{"n_layer": 15, "d_model": 320, "n_head": 5, "n_kv_head": 5, "head_dim": 64, "d_mlp": 2560, "vocab_size": 8192, "activation": "gelu", "norm": "layernorm", "norm_place": "pre", "norm_eps": 1e-06, "positions": "alibi", "qk_norm": false, "attn_scale": 0.125, "bias": "all", "tie_embeddings": true, "parallel_block": false, "init": "normal", "init_std_qkv": 0.0297, "init_std_o": 0.00542, "init_std_up": 0.0297, "init_std_down": 0.00192, "optimizer": "soap_variant", "lr": 0.00292, "beta1": 0.95, "beta2": 0.99, "weight_decay": 0.081, "lr_head": 0.00737, "grad_clip": 2.0, "warmup_steps": 200, "schedule": "wsd", "decay_fraction": 0.567, "decay_shape": "sqrt", "final_lr_fraction": 0.05, "batch_tokens": [65536, 131072, 196608], "seq_len": 512, "doc_mask": true, "train_tokens": 588100000, "steps": 4606, "dataset": "wikipedia_en"}
Each number is 500 + 50 x the weight over its row's rms, rounded and kept within 0 to 999. Layers, rows and columns count from 0. Numbers have three digits each. The size before them is the row's rms in percent of the matrix's.

# layer 11 MLP down, 320x2560, rms 0.156, rows 43-319, columns 2080-2111
100:570490485478511482465486455460536453510621586491492553504561449482494505516580409507509469479407
099:561492449522469529490426598476439560480449469422446437544565429440520427482494521443562397560471
101:523525553422520503454526554463449520516514511597552506506522554525479513467358518565441611469454
101:494491542429519526484475443500564555535487568526505467471425508510451499586447550375602477477524
097:548515441530459504532509510512425469480499486507532468535511483521527566434478585478510568563484
098:396454555565498472457436476508511538501560628531513515531479461463566472492455501481511481448549
102:538502420463470477434479568492509586501516488532487539509485442436539500519529419467410439463479
098:442509455431539574524443540582534453455494394456465575572511403528588544409514516490510495517515
100:525520509481491516576495521496528493529451523565503435462498482512547560472558449568490501426525
102:514421560620507533423551434467499480480531534513546524517588583496496499502450451556507428575443
099:448476465494501464641554616551501462533467530567520473477524481580400503542486465555542422477560
096:458514516571545533432448490572527578459426566571538475541429433518462565477460400522564392510527
098:502451413477413485471564535545496564461517500526512398526495471495508513584555542488428410491539
100:513532488566459543501446466465451494502541578500592581472494428499508466453518478505541456509418
099:546498489513555427567473505503486475380550412452541507482489477480505472497577460502484570469510
097:540523431497515508522592429508476364507479501568528455465531535449457533433526501481463510496566
099:511544523486464542464585441487537559511489433543524597553597517481578460461513536507413532491530
099:450538514545475439511546473490500592454516429493457581531441422473406447513477439518495501459561
100:550511558526441467443479538467532367464451514461495455507456466486470481434471455487421384593418
102:553549439440501505477498498552500448525573497507543502448465447491570525485479527584393491532481
099:470493575540491503480449487643337412502459518542428515479460392487442465568526529501566533568518
097:511498454522516403456487607570458547479604433496560395404433533401528477508521544492530558411396
101:516571539540478390476435466627487482564574664447429454581500555508437420536502512552517522603550
102:540478525480481439425480545484567624483517529520469509517481565514564563481439492440538537496382
102:434411584501509422512518512519433473442547480591484550506480528531507392477489393492541525558515
103:567563566442531566526455478529523482574409506496498409366448516481463457471406503495523543480471
102:473432543494495449497544549437538471539457450434539520463442526500603560500474460518467518617497
098:469490536491501503465552431511473534521514470484556569483460496440568521420507483542496405512506
098:519543420543581514504514627563527551422461518476518602467473585547519573470585501510590542559499
098:455486519520465492473529494509536485563421515439514573379525559496472562463535521478464463508524
099:524511521512526511479449562515574442357355384489548455548653575443589470513558583473542429479547
099:497567528504502506577504515526522497490443539558513514485460414529553468494448504447535297532444
104:442497565506496539508529564509456436548492490528490477557397536506516534540531537423542446533518
100:460543435512525445583415512588466468494452466387496506529525536499513457578552512482552482470418
100:492461539513554492550533581480558556420601513414569426547582509515488462501521481525549514485482
101:523537553390472466508552436493504501546356469562521524496551511507525548541509433531444520365589
100:482529543417552439416498514540565512530555614506456399440481424544518428474468469489512498480496
097:453444520452427426459446532487532448488468459570466406525566463446418580535579383530545548498519
099:537478466522576536445523507534560453579512471527478489516459584478494487489372513448494455445541
099:549489412513564453537525503540536546527532526439559525553499617443491515546528429487433509560486
100:520390529515579543645487436572471467524535340515542425506461441556461442457501514477432519449544
099:423419522563576472562441517502460562476487535558470590467463465511528441421599548477432503565532
097:450503505523575501400543518495531477472492443502619585514490570494487437404489423512534482582512
100:451446601477496430576385506427484612433548491470540414466515521502400461601452415573498501521544
095:518521528474513435505540484557537455513505557431451551463568507557495449529518526473500471395436
103:520517524516482589464505568493429479478463426507411517476575524460517483604515477585518435548458
101:474462562396523497455477591482480540551467499559429451508510484546482495473580560540473535547525
100:511416402442527528379553501521473470536449533458451516537584556536507535523557499554515522523550
101:486497506478438567530596499407498544510574485489552512467351467486562518499449493516437539482545
102:493518484504533479499431536455541485455589446514539500510526487411540499529647505527538500566559
098:476582511488574505623443510473452524535418492521412488340425493526495442576511515495531527534454
099:550558519493521501515489444545554351503482503518570536505464512482505471574457551531509595452513
098:593563528542522483464544625491554510466485510534438516492529455534414481535517520485498550509574
097:526494524471567504565535516497484467443402536412572550495496486548530541538490507528515447437510
099:570513573489525429495498513515504474476387552444474588478561565466512483436449536453517485429539
098:544520479421605510422497500599460493571456528497493417562438454554568585469454474424531588471497
097:469510426402494454554479547544447510580528455501493498543511524461423494536564488519520608627419
104:539490450419517531491438558482539516589501542505517560469476516517475464514453511500539436436475
100:471510488479474487505448495476560517523515552494526435427469505495478448548509469481508490487428
100:483424483478479539446471496521521394418577486458473512435425538468392417539484496480497504484554
100:536478436547498541450492580467471575523495560715577492495516481515523572598500523491510567433445
099:549448561529425561512436479510423432518425606520412456496503531430457490446382513411518448483425
096:530511533419567536552419561525522605485437489473549519494564570536441504461457548497389443525530
099:469445553478524500464532511444491368494398519513499445539517590415528464470507487506427420576494
099:532524420433572562450613481499576480601496531450496531494451482442377460490569553507500586432442
099:509434564535468498626532441465539535546542609431545638506486454495534628517444540519500559380513
100:546529524479455459567528600534535477496472468475412537536483542490447436448521496447409519503541
098:489552454549476477485505462437514499510417521501564511454500493429554490406497525562498568504432
099:393499414510440387494482518523469422473411463504557477521509510543441537481504510521458384526415
101:457517522492444424464503499482479497526450559562518564502520544507486513438575533556515528568478
101:519499510525437552448501407501533500534493442371524562515540525534506401480525481551488439502481
099:459548518433497430338526534490497441434535557540422495428479605531532512531517468563558579409499
102:616462468464428504591494553526509493580355548511509423508443480494545417529451476493627488502525
101:417566548571449544521498449504511560566467408473519574492469376482602464452423443368503550541487
101:477552511564516348419488518563499612447439473471586592520554491452474553597538455539517548514403
100:335496452545577622383463487551487527440456543542546504490415563489538547575563490420516499463467
099:510515448500451524533533596545428477538450476467511600522488450534494511508572509522491458437526
096:508547427502521477441481554492389496529502547543513460495457426469557498465441544462488480462516
101:515546418540516527550491540474493514517457427434522504478520473465518471462454521512448562515502
100:518552496508487514533424517406603568488512507448430489456533519455460410525446499522504508516458
098:514445513565374445528455523499477527475486395475594461556515452521514510418488543529455552501483
097:517520374504371515481439511541390509475470447553538389489516530491528502523564543399517488478606
109:452537517480569496571462461535519539462468406512452436560491509701492486505419408514451485407552
095:538557610499498509545520462396518510531460554603523521458582427523429539439500484489486469521503
099:529481546526473421506516548428502547514546488505476488470292513497443440533475444480507584540522
101:470462542467549421497534439507471465561501537542556480456431534501614589450566421516506435468583
100:396503528585475545474483448546488464442509496517446395551529492540573530563567517586556518593473
101:421492383444544562478563504446619488593585584500528530457463485503489535605552502490556609537511
104:492496497598508544518501545578535426428526478515506576588426444517490544522494507562540543580490
095:482555516555474529435489504456445407535473534434548534483467507431481517436437486525558494517571
103:509481464508377481551540482470533506500581531561530550452488467584525470446450479537524520446450
097:493464508469586416481514626351475431429451649489470502389472497527517423451415389427474435530524
099:506547420527475525552440509446492552568534537607380509522550399482472473484423604543513577495535
097:611496439549487511515493417453467463453526477502530456510476576499524534597432548595537399521643
101:437477430540511439429430412567561479500377512462563492530517527524525502515479515551531564440435
100:478570573581483476479581503571510375520569563518454537483461547516476471399515444460405562511509
098:540500514542498504551540508552548549525473566537518524541482507495590546402506542521463526482343
099:414511490473497524358496462564508588518498515534478535514526509550384498557552430490465422480474
113:556413532531422436403464480465497478506484433489435465391508534520455537615502559437579433565490
097:465504489434436466428466455548600532534561507544518454552498398489494443494516509495581440443502
101:492517536583510468488390445538480579537522487544475465527449575535520575536492402502562503519528
101:481614500506491459506520582547535470505488473400541530519515506431471493516567431536498399539536
138:530452548564474382518491496583559498525511512476559420560491494485442427481570537495523519561467
098:486549540424421489534465539501544502487476451407476455520467577472437552472540517462473512496488
103:487520489490456495455466454514611495498439361475537528561469567487504549469550393372583517418524
100:527542499496449447505496535477472452496453487528546438449500467520523506496537472445575521545491
098:458523555550445520524522419432523552458444430530486501462439562505515486514485439480468547488464
102:496438467544433533569469557542517582488436489522542465519617589493482543508487491511497465418488
100:384469571542479539494603493533539507522489551490592539553489467493618591509482515488566486475502
099:568477447545525481429453466426397471508529518527492487504500495480509506485528494517564467484480
100:500466411530391561517484419431514531510545497514528536483519436470331483540483518471412454526497
101:597444446446607536451486538532403541492564501515453557522486480503479451556576495548552541458538
102:496555544453408517498511535453447487506458492517574512517476486450496517505441541516454522526504
098:478443519533481515437442490563328475417555434609434470527504416576462500421506521486562553548461
097:434473414500480523474577556491535461425433408533482523504548505483593516533429527480485492522541
098:488574425443510451476576432424447461446480371539502489457461437509440546555444476525450562551446
096:387514452541412540562454509540452429398468455496470558557472491482514484528545458470597465535577
104:541465532510574491549560566475431542459417530459584522483467516475566462546448493473520561514471
099:400485431508486471483420499508476506446504518513502493493548537502411477496406443556463464443458
101:547489490463456443530442389534531446412521579516470512532449472353529631540495529534498345466505
097:513507521444465476493573572493534477578391484451581514460574565488420502562596494425436514487400
102:430584620552539503486363435505497496633592439501484527545497539526500539480488617464382534442467
098:533501470445571530428499545387488459516497539488605487539558543438504479470493512453469477502430
099:438502467506584546474516530518518563535529490550399483585399537446397483506517613565495509546492
098:501547490488471551535582535488553510459598580523543538481479484562485536458396489472586422518334
098:432551506504525454587362481470577461546502461512475422485427411449510493567528506571402420453543
099:531500535449539529505470451471553523624668410521554467489529391475435517547531503628393541462442
101:552546465518461454519461497515589451500515494613468488471516478439524462510421533483551502505472
100:492488517596481518512494473492471546463560514497511469524473462496492562589527425540460502480585
099:524560517518502498471634469479576455469502546665595565455571513516510581470510447514488439504561
101:454440406435454633607445466499497467553482570505448488499488544514523550605522494436503557529482
099:469459559525470525529447577449580544398553493460499494460517514583456592512564493552491460460535
100:521575449485648478390570574524448532440481513560612558461445501540423540403490482529544455500549
097:481460455561525535463549531471501470514495506475522463507520477473498477464494509438520512483495
098:495461532479472435473607540559494406484503462500483448525488389484448477471510466422523502576461
101:463470396515483575476462504568488567447511624496455426475522560503489541548532551428453535425487
098:504551448491505507425472522503520549472509476431499484493551524513480491543533501550544532595415
100:558528511480534507578624510524501494417480691439558684498504560528442539561469506515452454543545
097:454445550559573547517556525522525495527475479581557504488570566531406447439512467512450588537468
101:641457510511520539562641523470459515486486425491491486560520556513536396406411527518403587653500
099:342535546423480497425511543536545439473439444511377487487443472508483508515504545473495418519567
099:537465571437575541517498491426542531530409523480524476502542369566492431499553471555482519510453
099:561450476573491417437658537531476533469463419423563525531419490503489504540507413407462497422535
100:454590584510488482518555483490504547527500512420441555466538567452526544459531493515505487621491
100:507562473580493467565550510506354541449469631482466439471500587598541515486493437585497427484572
101:588469552459482446446603476517626465480569500525413518538515437564472493539470569501490491470440
099:556599455518430516493505495547524481496495506505503454542490507518518550555520448500522534607593
100:593555505455600470609442446434381400594558554547568510463492387450538443514464474541511457446517
098:626527576543454499455460511488495537468417444451491481530451483564432483495517608634511478626580
097:526535493559482499566436511587622636470553454602538519453491600540568544482501556502560449517532
100:495463531465575456589473542569625539562489474612518554474544411476517467468554455479515594477465
099:509467521539482530454549467502571506587534502586447471524468498436520494486550457402528566474490
105:537499450462641440483528461545525444531587475525520508548470555540493388554591430416506458537458
100:481424401464439510444549532520492581430496526514601492411564543472541503473504472593553586403486
099:528481594478521502605499544437485529479502545493429492485499492461521535382517503463485513547577
100:519465463417427490444511424529519505442440588474518541433526497538528528447461525492568445423494
101:533463532470516433467455478496484457542535480508467547514465581571461487451497509514502455565487
099:532500477484499484531518575565518463508418557560448486508575500510426473530495518533566449446519
099:577501471469510500451604533552506541481465493444497465500520536444520378535557527546572468483437
099:514621520552641485506488364454550554490502493478534490510503491554584463481483486492492451476487
098:670602534539403522492427523609467421484555478460576548527363573478454502520451481442551594476527
105:506510495577542503437583569573527451499475491537556558501486569525548413482491435534491539549569
101:460531543478550542407467462505507614545607422572498399534518522460577512528463504419457479526581
098:526499504507548550556501531478569528517464447526514578455472565457461492395521526431486543531503
101:494590407452527550508531530510523490468499484575526493532470546525508547509580601407518579549482
098:457545456373470553520521564445444497484527561429516515507533539494582535608534534407512547511484
097:463503486482534409577489415549549443479457512489428590506622564533500494543474512471512451396470
098:523570519636490464505466556568445523510497481548516472490564478407490542487505597554450562548528
097:430528444418501472516499416482529504581472541595435567484502550488494542594497538576508466455480
100:537517598488519426419437407493512492510542427499471505456544507478429572471476454484532452433534
096:490454483494451527471497474435556535461528491518576441470460437455409511549493534443544485504511
096:532483450512460561500509521565373499614376538554532552530474500603519585473498514487528607485466
100:470478495588461438505450517459574467549504438490394511523490472433561505460525567465535574469471
100:474487672476563548540457532562522508504567493455547454501436487431526478569594546545453554503478
101:454482411559532435477522514586508355450547534480484579553553490531533537572503498494458521546486
101:492501508475529425473484556440587500507458521637458542524443543417463557436501465501481627433472
098:513498580545470551476505445491482499530465453558439493487451490610541493567502495509477460542605
099:519477489508528528557525499450553524541510476462583521468484558544437531480523463534502484435499
098:491496574431442544545556516480487543533507530562500536499480502530523490520482480547516504513536
098:538454558532438446448554451529469470559499553582490441506433577364448434527536475564520542481563
098:449431468521486472556515499441527560524556447515455534465489507498460538536559530540577383448592
100:540552554371475494561433432552510527511523434491513465490561475479546473511485519554503468439566
098:490475482505421443577427499450590458432421489493428487456485494489442507419500443499504459426438
096:559510463498503496409530591513542533591470530524475589513507437498497548551529566564533648484576
100:555495529476515502486518504488565447454492542496615505404553448508535525522484512548543508490471
101:573508571562512537507442516544531540558549480541444439489522440473532473420509401526475564503457
100:440457527521361510515560486509466431439375490457470486504498490494451535482445587448434509559539
103:480525497504488537564504526505528469541478417444496545504488544518490538456572454533560475543551
103:481513439439455482475542425497445482502539562422442460433546476477498424487536526485489558498479
096:507508505558556499468546446384522486475589427483550475458515609522475524546554527472443463512613
100:501478425391530576442539417486463585454426522561519463500531544505436481525525571612457530505439
097:413470475464527449455547448523488479517561529642538424511495507559492432491631504495480397395534
100:490566524600475544521464519554534547440534516530427523452471499555505452524483459555504604443626
102:506465469475436491511577462594467608478561461544485582491512440481553453480547472498595577394432
098:608477464588434498487480522569533625524502475527422382460552515490442460493551496499447549551505
101:493493509503423437359555521464488547586540453507615526472485561520422431522559509464483571492548
100:521443596513474480532513510481644496525566440516507470499481523589477612396439446524471468555533
099:453481482502560421431562535438516547593463511523453482485454518507554547441428526602441547539553
098:512483474520472528476532427455473558498504364467547483475518436498399457585546581451469501530479
099:511476585516501436435467481485520511499540519458539453553421498499505447467465433537460582492357
098:513541409437500579529507404526443535424517598528498433562503487454537482399623471518520529436547
102:532542451425522512483533521613545420451484499505439506533461480447530578607476483384562520608469
101:497551434461367532515538414466519449528471519537462524492525470592454511522461567465596525453483
099:389486474479598481460495533571541466546493559599479472454468445480515494565496543473471571519464
099:563508516591557454523482500565545521413490502501466502498469557543476506526481481475503471475481
110:553531504522537514517495483542482506488522505425518490571491472540511487517593469477497493475542
095:499440561446581541437520548528479497585538522438462476548490552432460422619490601508467512436548
102:484446579481519511483479441521516527510409518592427462477499498572501475670464509452492508609569
100:525548474595473453480477549516481481337476525475534496497437519478418437540391493524536622552411
100:566533539495507522530533479593425550485520481581465517518464460527446621482535446512439585563542
100:467535433504547486478511454492603568505516602537512585423459512519531516466538551490518632538546
100:492500527532487516598511566511533577521433490546512407509437521530430512425569464475437449523413
101:493490558480511463407542483489464469477506570484432540550514538578422439541488505512540564550540
100:534524450465414610493487431522472491448501534487512468468398497438424535503499452494446432608560
099:528532576518443477476482537476503457392428523569476504494482547580444526500596414568502415481474
097:391440515458462492492524475505459592441537476424461608517516526499472477477477535502539539579505
101:329567433502529430517525520499530442516510433486520459503498531524500474483520425551516565490558
102:528436485395490423526577493571568474448606458458520491552462442474532476495445491488445495555480
101:487510567464477563489503548400442613541538478519465534397496561504515430516482441450507483520502
098:506520480507454478477542569510368515558458440448505485492498469503489542478438459462477476443512
097:482417501527577464517491425520534479447478487487484460639536519562523454427586503593532503497487
103:515484525446548536516468470410480491515476558433376496511559593497380508564558486548441458412535
098:482412466493527552475528536497496458434495433450430404372436480516529470537533536510458570462518
106:352480389493499552547562411425546470450481499525449551527504487465482458472558481583470452498514
098:543491462482595450584577449533494480476497556463543455544516444476454497572519517464541430494458
102:429548430490492449400414528454444453403604435522435568486500465426510549476436516448528434559556
101:510584528510492539532531473480493527486440480620521520496489491537553573422577483425413639541499
097:503559449550436390472392517451545558425470531495505493471427432429476552522472448435511462533499
099:478491509527513468519453391534448536501475437411493478477492498438519463514507540535487571382474
102:497545491502511536564484434468578512471491519512492439526449532470423533429531431465513404505544
100:459554528507491519500567511548476607450444482524485581507454491503506481465545472561540468496509
100:452518489453513463601505577481533581561463548492453427454456533511558502520423452458509494457443
096:456471450541471567439473457506664523527488557472491522555488555445507441521431625584502501404542
104:544586517506588542460468454470568543547509432498438469496471500502437518529532479593508445516493
099:532475497515514507541533544522492486478537537539503418426542602488479499496477496504555537445482
098:461514493348490471537511505492473462507527400466493468565478546447521502556578467454570502439506
097:598477526513386495463452490416458574527461549539563450530514558539486412565458484523477556519415
103:555428482486517472501542533535521509496495490552494438533482455584521479469512465496475508455532
102:431517568471466502489575506547456414470531516472482564485428514503543505523525567436536615522591
097:516551467523557464479480457513498535513432398561519489438449491511479464592497506494398531584572
101:397489550506542494461477530432611617518486524551542588500525589505541454447483494432501496523462
099:430498665524500452446435569506492628477465439562474522425580515466547530453583524523484469502466
102:496483409542479452559565421498438499457521465566512506463426521467488556447535536494517574468509
098:441479642460527441483526494440502488555523540448533484522571471507488455522507484491515509453455
098:465493520536471469469448432500504537536472458459442427555462457547532551564444561530504450450548
099:508555426477465474458620524467483498502546585401459484508481470530543544489517489528574504480483
102:501405458457526608473480487491518518542494533476490453467576435500413510502428541545555415489491
102:437464481543466439554541517506542462514577532506515469464589560482487577508497425488493560505397
098:485563481467431521513424455460456540451580570485429473596490488554410532503527543483500513491484
102:502535493514393518525425555531577625573508564523457457500475554497584491578552435572411506532504
101:448501499490442452511498567547464493499394502495478391517439461480477559571478589511537506456482
099:460499487546578576465518535505507469512464542587425474444515448478555548512543509515533538460528
100:585583525599617553475541470470505436462499533337471449557533570454449471549484594560452467582497
102:439478502490497475429494489418466559520545539557440530562567496472471445552512586544437461500410
100:476552592522500492476529478442479613472493498506516501472557437437441522537435573473508639482465
097:621515495493589513549518487466530516464497556573404495546520413513455514546499493434501605462578
100:565456598481542490492490468514500466580513612438581489552467583590561506571514453449402378521488
101:520503536486506524481488367576468501471395458526535454581516434372525471456604505510371533491412
103:587561469479453498481411513516470524480515443524512626489548508573424466576524527556531550448494
102:514537414564495481501504460443519547557534500463554448482559543521564518566461538403596418433457
098:542481505466440507486491413450426463521487533479468510427490594428497463530546547448491567618515
098:463495512484474466545544470489556405641524453535545478440564541523412520533475448494563481495510
097:452478489466445457465556476527512514532504512471496477479518498550450509502467511478465509521490
099:503568604520400538487530520490508527445535528490437453423561573566531467521519459508473575547559
100:516488508559584490447536514452431504500459516533528463460519512505504546492464483450408472499484
097:525475424470504473428455399573439462454470448395467511556507441552578457536441368539506514405506
101:569585522345496511384486524407508504452497483516502465479461439508466483481478488495496476519448
102:449518607532494512449487424523558517541434579491480595496518510520552525499555530489526472431408
098:510484479494525460502425510397500507543435478545544521401605534512532581489490484572629535570496
098:452543492524494590511400565434533547525486551512467566438521514504572487607462437512386547397510
098:525532446500374564456399468454589484486465565539549627538568482480481471508514539571475418495493
097:504536549532484546476548463470545499482471575598505537503464534543549521498505509444560615431492
103:561511475488478469474427566522545550498487548504567413509473563478664565512560473523481513491539
102:618531507532502437488524479479433465502441510501564490516500552432521409565485585562505472429489
101:447492534480521510435573537510470613389433538501407538489538458555550484500566615428492450454431
099:558519525543511524461488562414428537476542490476531467488500470570456466444531581431459509550442
098:433518477541486560526511469520511537511409488442499475437500474502487486462422431532468458490473